config = dict(
    hidden_size=384,
    positions='rope',
    rope_theta=10000.0,
    init_std_up=0.0252,
    init_std_down=0.0,
    optimizer='muon_variant',
    learning_rate=0.00823,
    lr_mult_qkv=0.4,
    lr_mult_o=4.0,
    decay_shape='linear',
)
Each number is 128 + 24 x the weight over its row's rms, rounded and kept within 0 to 255. Layers, rows and columns count from 0. Numbers have three digits each. The size before them is the row's rms in percent of the matrix's.

# layer 10 MLP up, 1536x384, rms 0.152, rows 259-269, columns 128-255
096:125162181169138131126116156135125173123158161130120121132119125114098126151134147131175139121112142098104130132110141102139088081118151112126109076127155116106115150121161130168126121197116130153131117145097137160112084133144109152101119106143162180136100151162104123098123181158126107108085151127101103076140121124169116142119152127111124099092142135161152109102103138125094056119147
101:125160097153184124121133100095148119129170088111120142142125158102131116112139118156086090071158129139102128139097154143118133139128138119138132134114144157161105135107161136114111141169156120158122135102120130185102149134123120128159158138159140152112139143103089130126154120097080126111135127143152126155080142144086126126104135130154130107078151108180121170130142119110111119153070
097:107106123141138109130120108123153129140127115146095120152171159107147099141116150100143153089121111126112161103136166148149166109106104139109165142112110130079132171130141151115125108179127134140156099134154110153126117153111129135116100137138135114078121117177111129117144136115093121085131136121106097134119162136123151159156094118115195139106099131142131127155093131193101136145126
101:123159125131143129113150110127101166089104153150145144140132144090086123105103121094145160122151144094097090117151115102146114071101141082122136079115129107134124172098117110099138097170137152104135117102161132124130148138104119135124150105106089172192136155150128150155171093125167183105145119122073133094115145134133100124157143128135135103137121111132148132125126110150119147115159
104:137104113113093122140124092147119133128104139110136192118140122137144166146120142093149100128144140094135079134137145167166065121140136147119118145135112127163139164163124150120143137144136138091122139094122099101136181080144111171160131137095157139129116111154140101132116124082123134128116130133075113151073140078152072146136163144107123154055118130150164129139141123118154127136102
105:114101143128130119138156157184114121128105110115144129119112136136083137119131130149156135136168103082129171145117107108121120122132122159102086168112106159105175120094152111122128124133148136068180094159138164142146133137120110129119164109116073148133162117138151111079134146105106127090109121163107148156115120103140102120134078087138104141085108084110121119093096129156088135114102
096:123100126131123128145126094130139121138109120141092161111101120092132130100143174158096147111150159095092180143148125144128134116153057115106106102146145126101122099114150121149134131110138099132132124109125140172089116135112144130151124138132133128109143078134134127131100134108092140104124133126115170168103152142122143124097075102115119150138116123138128115124138110143084096094118
093:092096154125129163148116093168114163114131110153126173144090148094140126129101092144127141131142145180107130102114124121048142140106106149123137139137133125104154119169100123155141126167110111126147119152152155079128133141113171118144094119105112104163085192143093146119127106146103137111104121120103167126126069133137113118113115116131118153116151114120153095112155170099122145150113
099:127109125141120113133112110151134110101158135119135148134154150114145135120152110170187108095142042120145104095127133130128137143106174102139149128085087151154120105121116101148137133102120092118126172182127135154180112127124121127077139136109092130201141097112149093089113139128108128140147081177120156142100115132124104169132159145134115131080092108141101139108128150112138131114104
098:098119191135125087130163119123095125109130092086163133128092118139100169099082144161127141100138109108117107124168173150118149095127101111117133134122125128108157136127148091157156144135122145124126119112117141133128082134156135087110139099130115147108120109139150121158110107134105115150119087130133120138128116192166127101148160118134123110109147123103139129110132143137161124108143
103:127138176104119129136115136146127124137112134117165168106124135138138077131136103090115144169125119127167128148172079106133102085088139178146107112109133088094145193119135094099118134140105126108149133108108098171129088142132129156096122140119110127123113153112142098138178140140148116126178139118072126126144116139139111216110114119116119150111122129150182148096134127098085125108160
# layer 10 MLP down (transposed), 1536x384, rms 0.0769, rows 259-269, columns 128-255
101:099124118127172122122138164114097131143134177105128091101102124146152105086109108150147086151128139149116154093113144138139146144110172137138113110126111164127200132086137160122123152149120117125170112100112106132096076106135134158070089137133161090124142136143138146144138127111073131135130135100080139110110129145120100135125086136154124107108148132162128104117181115184089146167137
101:119137094130105126131132138134136148201109102122126114134076121141208096150167115146117112129117117119115150140143155122139151135163137137120079173091136101098090094102110113138161133155129094162170161113129172109127129120186134123142161170193163137101154108098124147154139148101126184111082129099161141099113077124122154111144120131127157093117128136139120147173137114160109125123151
098:152102123111130136111131111129103152130117131155141142118108086120120128144101163093145153175081122132126145160150129175167141136127123129151123137097119069109115132120131081132154130125133103083128099117123109099145078139119116143131097149116125122094099148136110152153118113129118110151170117117104150072103079056144123133156082127158142136165129155115150146128158169142107112148099
099:158122126172157064130146133113144123151136112148187133119091115075111122131137126111116113167115103132148093147120124134113114128149152137111111100169117169133107152133133131065128148102091103146151093121149132132148142157115156148135122141113162137139100128120130088089127150141106136125166155137142126122147169098088125119156088162145145103137143092140123138174170146155062100120150
101:112162128119166112122106135158107133107130165125118127147144127141117098121100142121106088074123099129157160157119129170138094154075112120136059144167139117175102118152160115127138143144094143165104130162107116155094112156161133123093091104183091123130138137151128128075122137104101143144102125153139142101078158104116133126150152135121141117119147119207127129113140180146179131144132
099:117076125123074123108127120108085127140111108152165161080148126141096111101117138132128132131147109112126171145132139126142102141105116114098106148141130105099161101098139123111130130123139120130156131146156190118144125128152089151081130107171109116155125103122179095131112146153179123146166134164146134178121145120153123125134140103108133172067110124158071158123091109120139112134096
103:150172107187131128124107132107152095113180130096145126117077114107170105132083149137169115177147157134110134155130151140132131110145089083136129134091098149139153123121144156150127104131144152144148131121104179151131102117159114151184153144104118140127159130168134108107123144128119158126154155151153096131127152113122142113133146141150126185153122133152153145117139116104133120145126
090:126098130142100117120131118115129112090102143146126115112091132157157172168128148111123143067137135093137166137168148110121169121130127147098098135174112076108149147142187133139174122121133148111126097130115102134134101144190131147098143118099124132128103164115153092112129117087148121099163181093111101066108094140121178110120129116105147165112135090120092097155114091107157155138109
101:128165126163137133151116140170173134159111139124138156153143119136140135087139140156146137095109103093114081109119146120154112125170129135145144114134136083148084114099160098141112131104132203130149065135110139099095102133118107074095095131116140125136130115131120074105130124142127131119152127154104096090171165094128109136114114168114134130153100102063086136136179156126170090104098
099:130122135172077133142138196121105087175144100145133125118083092122098164128056134158109145154143148140140113128116103176124120148144195129158119134095138144148158128157120135170147121109127131097105114115127126140180119111086142158144146123126185145119139123093142098199154139147103112158121126140145082126111108172124171103146107104120116124111123147130110162131105097107130130128106
104:122126120106126108149077117172145115115089104109116134133114117107105170114110167138127145134154120134103124128117088137113145179151120114116112133155115134140142146133169066108108159114117129077163159139212171141141121109150115120164117127140169128132149138141126112127103133159117118126109119131119169122105161139092059079193178104148118160125155126150196125137166126086140118084108